Weights of a small GPT-style language model, trained from scratch on English Wikipedia: 5 heads of 64.
Each number is 128 + 32 x the weight over its row's rms, rounded and kept within 0 to 255. Layers, rows and columns count from 0. Numbers have three digits each. The size before them is the row's rms in percent of the matrix's.

# layer 3 attention query, 320x320, rms 0.0646, rows 0-63, columns 128-159
058:140117140108044114127123143089157155162072134147125109152116137094118128165141117159135098140059
089:080187193180158138117126114135107146150140133145110142089151154152111149133134120120127108126143
072:104188141135124170094128082123132114160125123106113091124151146088170138171126089137151090156153
088:151146074156155082143123098100157135127162093120202141110128121122184143140091108113150127128062
092:141152105069160150148140156124151107156114187132128106143063076122097086107152159136116140109168
085:122078144106104118152086120144126115125152168182115144122138117116062158113143152149085094101114
086:087170122164166192077126155176094078124092113186078113154108165155137179165158114141124140122110
084:104117054117112125081099152129146162147162176107158114120065129077178158187186124160091128107116
089:141122152167127121068089116167098138157090111120133113156117146159148138115129104136165161100146
093:121101133140147189145129108163097118126153114152101095110107164151138137144164146142101120132135
099:164140084133109137175175135185114125129142172088114161130073106147139116131111130134126109061112
090:171184154212133199106207127122134120118174139093071135046131219118128117126188140092133173137151
089:139103114124146134104131092138145145144155179155121197134155163134128119173130115140077141110120
091:143156123116116142092176126156164151132152135130161099129097157065123139184128098134108175098142
098:094119184133150144047111140132109128129085093116185102141131133151111159091137123136124092108145
097:124124104156113215132100138136151099116155120149147126116095126129096163086122104165147127165054
095:124167149156140145123083114159089124167139128118125117115123160116158077129042165094097152094191
091:202137073133136199092160117123157096143131125097109118123088120157099113106024116192124164158125
090:197141070139156126102125098147085139166142131090113176147130152074133121113070127124105120098127
094:158165093082143132100189116103141058139178117107105094076095149142179142097173145113151100149139
093:155145120132132114108154108161132146091130095124134147134105107181109104167154124075137145136131
101:118081122162076122155147182113099080110077098108129032153100081148204153112190118146088157119115
100:124138085194169106066127109178114146138159088115133138143149127132133171161114073127140099151180
087:135127152162093117130085108132160173138121174112066154106131184074111115087101098171144138118136
101:107091118137146135154161106095136054164171107129062120111130163155106099116070158115060148134125
091:184151113106135145118162162086121143127162127083174107130095094121110111094165100154141119142145
098:185117096119093100132110131120126115132147123165141142109168040144117149101134153162116114149109
092:153092106164130158124212106126172166167153076147207147124152188083069125109120144149114126146097
091:111161163134141151123096063103172186148079104174123159113159171143132122137171135123086164084079
098:127133092137142121176143172173128162127083060186142149137142120150116141111128178165153099109072
093:047075065216152128158112118180141128104153127094102187129166113115156093094117152150176117125125
102:147119104135116126121103154184098122134081148133095132195182113093124138177060116118134192116098
117:174061086093086128146147124125132072130072138129127101192118091097137089126076154164129186157077
067:140148140116041101089162099096184151199092089145081125159125165080160081165160068120088167190101
090:151129123116104068094123110128155113129179120155095132133111145119161183133106087135161178121060
077:218057132105074099198110162118137134118094099135199186130122095147087087111183136151112161078066
092:131115113155101150132107076169136076118146142104119062135116134083102147125161111125112108130140
100:070140115133146117116130116093147144131094133133123110151101120150178155172076103129177169157162
091:094165115153109152078083086119132165179093127169131104124161175124150180194148120153045193060150
091:102164149145135067152145172119180074111133106088145166111104086140141088097125159098143131113151
098:144140132169115181121089094151096082123088118154084140111183130144130142097126134134139047113085
090:132116117140100189097137149172168157174212098108112067115138148110200144158198075111131179175125
095:165178125194132151060107128129144186140135130138146162109096135188116169119173103137156166129123
101:171116125134105100168192111065083157183176155090139184109155144156182140095132114143183137137104
097:158144145095086077118141140122115114161108108101209107133137101071177128141168163121106135166094
100:104116120105112098118168129129177101104135110112130098141144093152143103152091173134135090077116
102:135135133145163146152117073146166079141140129106081093060105148070176103127163128134134131192147
100:134175120101118107120175147122134118098130079149173112131130075155178110110163142104201089156159
098:107109125115145122104140130085097067081192195098092070129093138145150066097070180123113137179122
093:107087181132146117081047097073062145092137151125156171136152172115153142124102091114103196107117
088:167157102137135116067101118078135171140136092108095102134138142130139168139133100125115165071132
098:096069112151088124180085161130124142150094119067142156134075134111135111125205143127139082076126
097:147102128107139132173116149177102161164148141143132082125152183125125136168105097062094140093113
098:145199122098125157062143157121139143136154104107156156129174143114128129118153070166132180096127
094:126133140163140142214084089148122177068105153136072132091138060105136096161086141138129159115063
092:145180150156129107092160138129075120157128022099068142118124127167164177082174146125119150150149
095:128063149057114073112106122121112133152101139106113067147103126109123117138103186102115114076122
104:136183227068132066124148137123069133125148126182110185136139162122100124066104173124114157121138
101:137138146130138090148171146134194108136099129117108168123141182141107136144177100139091072106026
098:091151115145137131095139159146101180166130075098206082095102161059140166152165133134138092143176
095:135069179179110162133149135137148180098136104145119132055134087114155129128112128076104077120162
096:104121125136121149121147133159113122144092135144096131157122107139203132149121106119137127144168
105:148040122144092089131099135116130079124105108130192137140123156114073117162170122127082197078112
103:155131144118150103145144151165120125115148145140156112188122092079178128130124143097175094176127
# layer 3 attention key, 320x320, rms 0.0628, rows 0-63, columns 128-159
100:103096158179175157131145169119116144124146125142107128086137125171125181105150149157112121088180
117:158188152113157084124100218147109115061142107141122169068143108131104161055121109144116117119165
085:115147087133110161139134186127096194091118122138054251124118191145089133071138138146094122166132
094:145101074145119165156130106173109141154165107096090152169132145124171087189183122090142150189199
086:120096142169114089118161199132113117145122163136127109096178144171086160129149116098091121146143
085:121122115180050145108106104165133114109157101117128088087184134125121099151068120161098100109134
089:143146122167146067131131165122154174107114178180160138116144089120142077090114141142153115154142
091:143121084169082149145149087137127132161164145127107138185147150170107148151097108121143205118143
082:137140082147161135103166110169154131138163182142155176186130143121114095184149133151156174138099
083:105196142099152067182129165066126110147104126166146107124096107141080153067118109115117082179155
092:175137121110132141188117121147153079204094154140081122144084118132123136128155153182122126159120
091:100118148164120102142130162062080091124109126182159119145136110148119196056091143122132062188096
105:106111093157092177165136127114132123125164159087131173157076076109142103129101085137158167147099
093:067094151085138158115103142144086129170104143129108154149137155133155115102114156112089148120142
091:185185159156191168136144167184148144125142179169084111116143180101104131101087128112160142160129
099:096125081117066111099138159167160118134096094115142170125156170091129100166174118081089132116101
088:116150138143084093158134110074116146150097154082084123144141173125144182141132142151141115156112
089:147137115138121089175148085134049122129182121159157194123145101108160163130107170079124107133134
088:087152159197137092161131139067208151110120139133188134136128110131144144129135081097143064132079
091:116159099183118121141150110078154108161089126089088114096163074132072184172149095126110114140064
096:124100120114091153123109194110066145169091132139138159120143178108123161136224126189227098191104
095:096119115072198111108135137172158127117107185146103117095128148108076112148110094170110122088174
093:121184121113136166171110081049117104134168115092138146141065116143123131088140098093183084114092
095:064116141101104190106128129142100110128110123091147138131099170112073110122115099162119134145114
095:161151106168102040122111123095153123110120196158113127131126053162096133126107148083112153090131
091:142154155144136116047125104079120174156083102178107117109182142111164165160120197133111161095110
093:142158160124132166153158109109116120106115150192147116086120141106191106179110149136119139119229
088:088162160142130166140107162110149089126155155153184111131156071114192134119149106108082131178125
088:142110104141174158112122214132145191097098137113208078141163115111094172118059135127101096106117
097:145106148130108155102128102128090123123077107133125110100152118130129088123162185120090157111157
086:114157139061090161184147112127112092131118100168087048120134190195113137131132104128185158151125
093:137142077108187172112185137153136168116112114158114154132107127123123085078124107090153118143155
114:140114094114055174134100051138174152128107125079106106199144134085174051130128134148135146163122
071:114128091178126188153171102097136176081122199158121172119093128129100121113139133154129093149138
100:131094116112107155111168102121136129166116126111147099178122144115137131192088142137096128180202
089:113143162106155082150157074111144149098161142108151070137115141109197131151131114097165131128100
090:054136184143138122122104155119115114144131159137151125093132179122119111132108101101110107115122
097:122121098096109149119137090178169103166140133106074162176125118123137057142148123171146153196126
088:168083096124190129174163096157101184115150156121129164179069114117136056113085107136187153174101
087:143094142123152096186125120078146163116059143164142099101159142136094138103096139086088127052082
097:136153101129149132108164128127089131078098109138034088094150179169104108111085102120094107122129
099:134144147125077120123142089101136135162183157140135099127100125133160070187075054120149161163133
078:120130101126108158154137149124156088161140163114139085117149186123178164159145075103128114119140
097:079100145100081198154153040124176135153151066087075057162144119065142117152173142154117135074157
080:128112115141126166172150099193141120143134143162073086119136178119150102150122137118122186108124
085:156135143131153135144122072196138091126134164152124119106124127124141125123096095120156158125154
088:134130133104109132051139145091144110137133200138183136140105101127072110097097095126125104117167
088:091070105143124202123067123070118162152108088109091101077129138151058174106108158132067175107139
097:123095135155122013182201102142177110129121131180083113098125126120104164142114156125196130038146
094:119128119131130088143192155110216131129169089142062100120084100153127099083096147143141094104191
095:132110138133059120128087084138196173128077174126134113110188124086122118148098173135135083167122
088:155125100088091115170123122154136109146149109072125108168141187151154134196200146134101142120122
095:176139067133082106106147167134176121141101092108098110112126080145162158081195135173108181173121
091:123133128203089163128124108111138151117117106141122132133102169123123130131117069113112146123081
085:123087137070097134106111120118139082172152164132078131170045149121109070131141141101192148150255
093:130188088162121175141154118094118097097191146106136114100153102087081106198081129061147095098117
089:161102130138186120135138167126147198175073157170155098124172122199072148089113184156071169163184
095:135074114179109142097132156118135139120137130121138139113079139050135077153119169131141123173107
095:118145176124180098149107166103117132123168087123170108128158104086155122121114194076143165128229
089:180180171121182128161105131075142089166112156138078117129138156235138139120081164131136171128109
101:129181105113103142141115108152133145127105122125116121193147187072099170084122102200124153117094
096:110169111110089101156153112181155134127071103100115141148158166094119117149160089154111117125143
093:148180125051180130157209114159119190088185125204124117129115121110170095089112128086090139202118
080:109106113130175081168065142146123128116132132083145121092127132111134073190102160136139092107123
# layer 3 attention value, 320x320, rms 0.064, rows 0-31, columns 128-159
099:149142176090152128106074123118110129081131112126106119149138152120076146150143121149114139134105
101:118174120214077119114094133163142132140074139134115124103127136062118077150094074194153170096109
094:120141154164109103107112118119083086170117093144173126146122085136187086127105117155129115175081
097:131159110120141104138113149199009130127083150193184158138090068102134138098101180174121191124087
100:155109170140103097170133136156117129168098138101148118129146144113138189133106158133120061135139
102:058107122108159149133141100171131156171086134101135162152120069126096186071156066133149109115161
101:175151087121128140112105134109082144127181121130126110124118147141100123075178120074121109133142
097:173154144173082103089102128116136167066170202144109133098132128174112163126183116110122121126120
104:101119165124086166098131151107133090138084145143135122141156163081151176080156163107144110130106
103:154116141127141165107083220153108162086082144201116113141172142134052131118121119174113104107109
102:136155139132152132162118171049179091140147096136139135103126158157088117098127155102105092133126
108:188114120116159130158084120147095101066177098111207134116132100134158156109144121191173133150086
100:141121100114112128138137107103151122114144127113166127099130116123155150176139094149086112165132
101:114143136131153159157111178149113078088148129176150190080128136107137098103163104143106127172090
101:095138144122167134115078138168164115108097110094132143108112101082101194140093140137122127113137
099:130155125121103079158145130188138094147104090162078135165102118089148131121156128132114129149158
100:133163144136156147098159124160134086110135178087106118180145107172110145119127117101176099139137
106:207088165178139151097144098056148101145107135188141120150095173106178153166162098120157130102111
096:098151132119101165043094148166147136158072146122133104098150102142148112117132108073112120146087
101:118178140128137179118068186176141145095154079157107126139082082183116124081090155103133077205121
096:149127099096145160106062121090146139075120093161127129119114078163092118158099125148104170130136
098:099164147106167134128172104106119140085106127141106100137180149119146090143152108121088159123129
102:135144105135120099126122143151112141148121131113179121160169138113159122136177176194097106094185
102:105104106165051166150135156132172136117106116092129100104165144124167063154136157139138044107107
102:217172148099168134126086154150136173141153149121134148078158130110074102146115116096092116159083
099:127139103126191176107108140119136139108111087085123122113084141079098082102105119139125199103140
105:119103138154124166146129132140109105157094181115178135117160146156184166112065165128135086149149
106:138116159115100132125045165157063117117170120101078155182119122091154154077160114085181096174172
101:154150117139107168104145108106138155117187145141062126105118140081133108125112136106137162066117
103:122112126156199100132136207146124093116124122111140113138120096141115111177132141120155083170129
103:110100111149084093088165080069166125129101136143131097141118143133159127165091159104157120133166
101:104162158088142117108162124105137065138207065100139086098146092151191091112137157151165078090116
# layer 3 attention output (transposed), 320x320, rms 0.117, rows 0-31, columns 128-159
111:141132087132158112144138152120141188107115138087162130124148117138160093127134116127157109126154
103:161114147135149120202137201147146127120133099069072186122164204143068137104175075137175072138146
107:104110099126109126127136133170118151145137150174095173173148155136137098138204083115136223128093
098:094123122114117173139096157141114152120144065125104119166126109200133092128127157136182103157126
108:124116125140101097131120098168154082092132105093161095055089141145092122131096139148114112111022
102:120032124184061153133151124136102127113092082163126108144134145118127102079162092168175070118159
104:177126093123128106125127122187099154133101150116177086117141093105149090126165129142152102116178
098:160088108125180171137171185141077129154099096131184126087162132121111161123136149123101115151121
107:176109104150125099160044095190090100085127139105125150145153137166131139139152174132153186120116
109:099183162117090125098123127079125093173127128156086135130153111130173114147076179107139103088161
105:154112081158095122096160081093117145125102109106089086130106104084043123099049130146171185134123
115:135171095079099206089121170122083103114175093160152127134148132125156103075113125084105171084114
102:119177140089092101083095128098088169115132138144137129113101092134131124127138121110154146146123
110:128056105151064115125133098106160150123100168181037119169114092115110129097133163133184151086129
102:160119103130169092105168124148098186058156121181135165121128115142180133154164115137073135091093
111:134074189147140097147125145096078125183152149116071078171201177129103131129101086103111096107132
104:151160145137048130093103146126169077186130107120120109171169162088146090094131110092149114131154
110:105093160124142115141072164120132106134155109132152080151136133147136104212084132167156111090163
097:133119112140132082171203137180126122128123104110140127120125128078113104097122137121114099158149
109:131166128147127147076159082138100139162116186074078121202186129140123067119160173168197149124182
096:069090129073138094117129123164135140155086125097166113177123117157205087136119146156118090135126
106:135091145158118111121083100181111089132111136128108092075145112093101161053129072132111125159128
100:099156177167133143101151160133117133199147070115097080138147152138148087118197105094104134110134
107:137117067106100095099087166125173094110115159163188125155135186118143151110166180134150116133122
106:115152110166116105151119171135143159119118089103141224133151112062180123136178083121107141174124
101:142154129135161127156084074177144134120130153102116135165153070134137152123102120124101114135222
105:093070088116150118090102071081116085171094076109191128145099150142105125120069103123134161136158
109:162127154099054171167089101144076096129099109122136121143101140170182072158135198135120187101110
105:100180130101130130064078159141083181107175135094119145122160159096166131114143114151127139104104
111:089150131146142108061108113112168121190163126179129175200142131154069149164149162090158224106145
105:171129135072057175175167101223120142085132102103107052162202145168153139217112131101152088124099
105:117186074107043146115048140182161196164159091150123113146116121169095112136135107116124169100131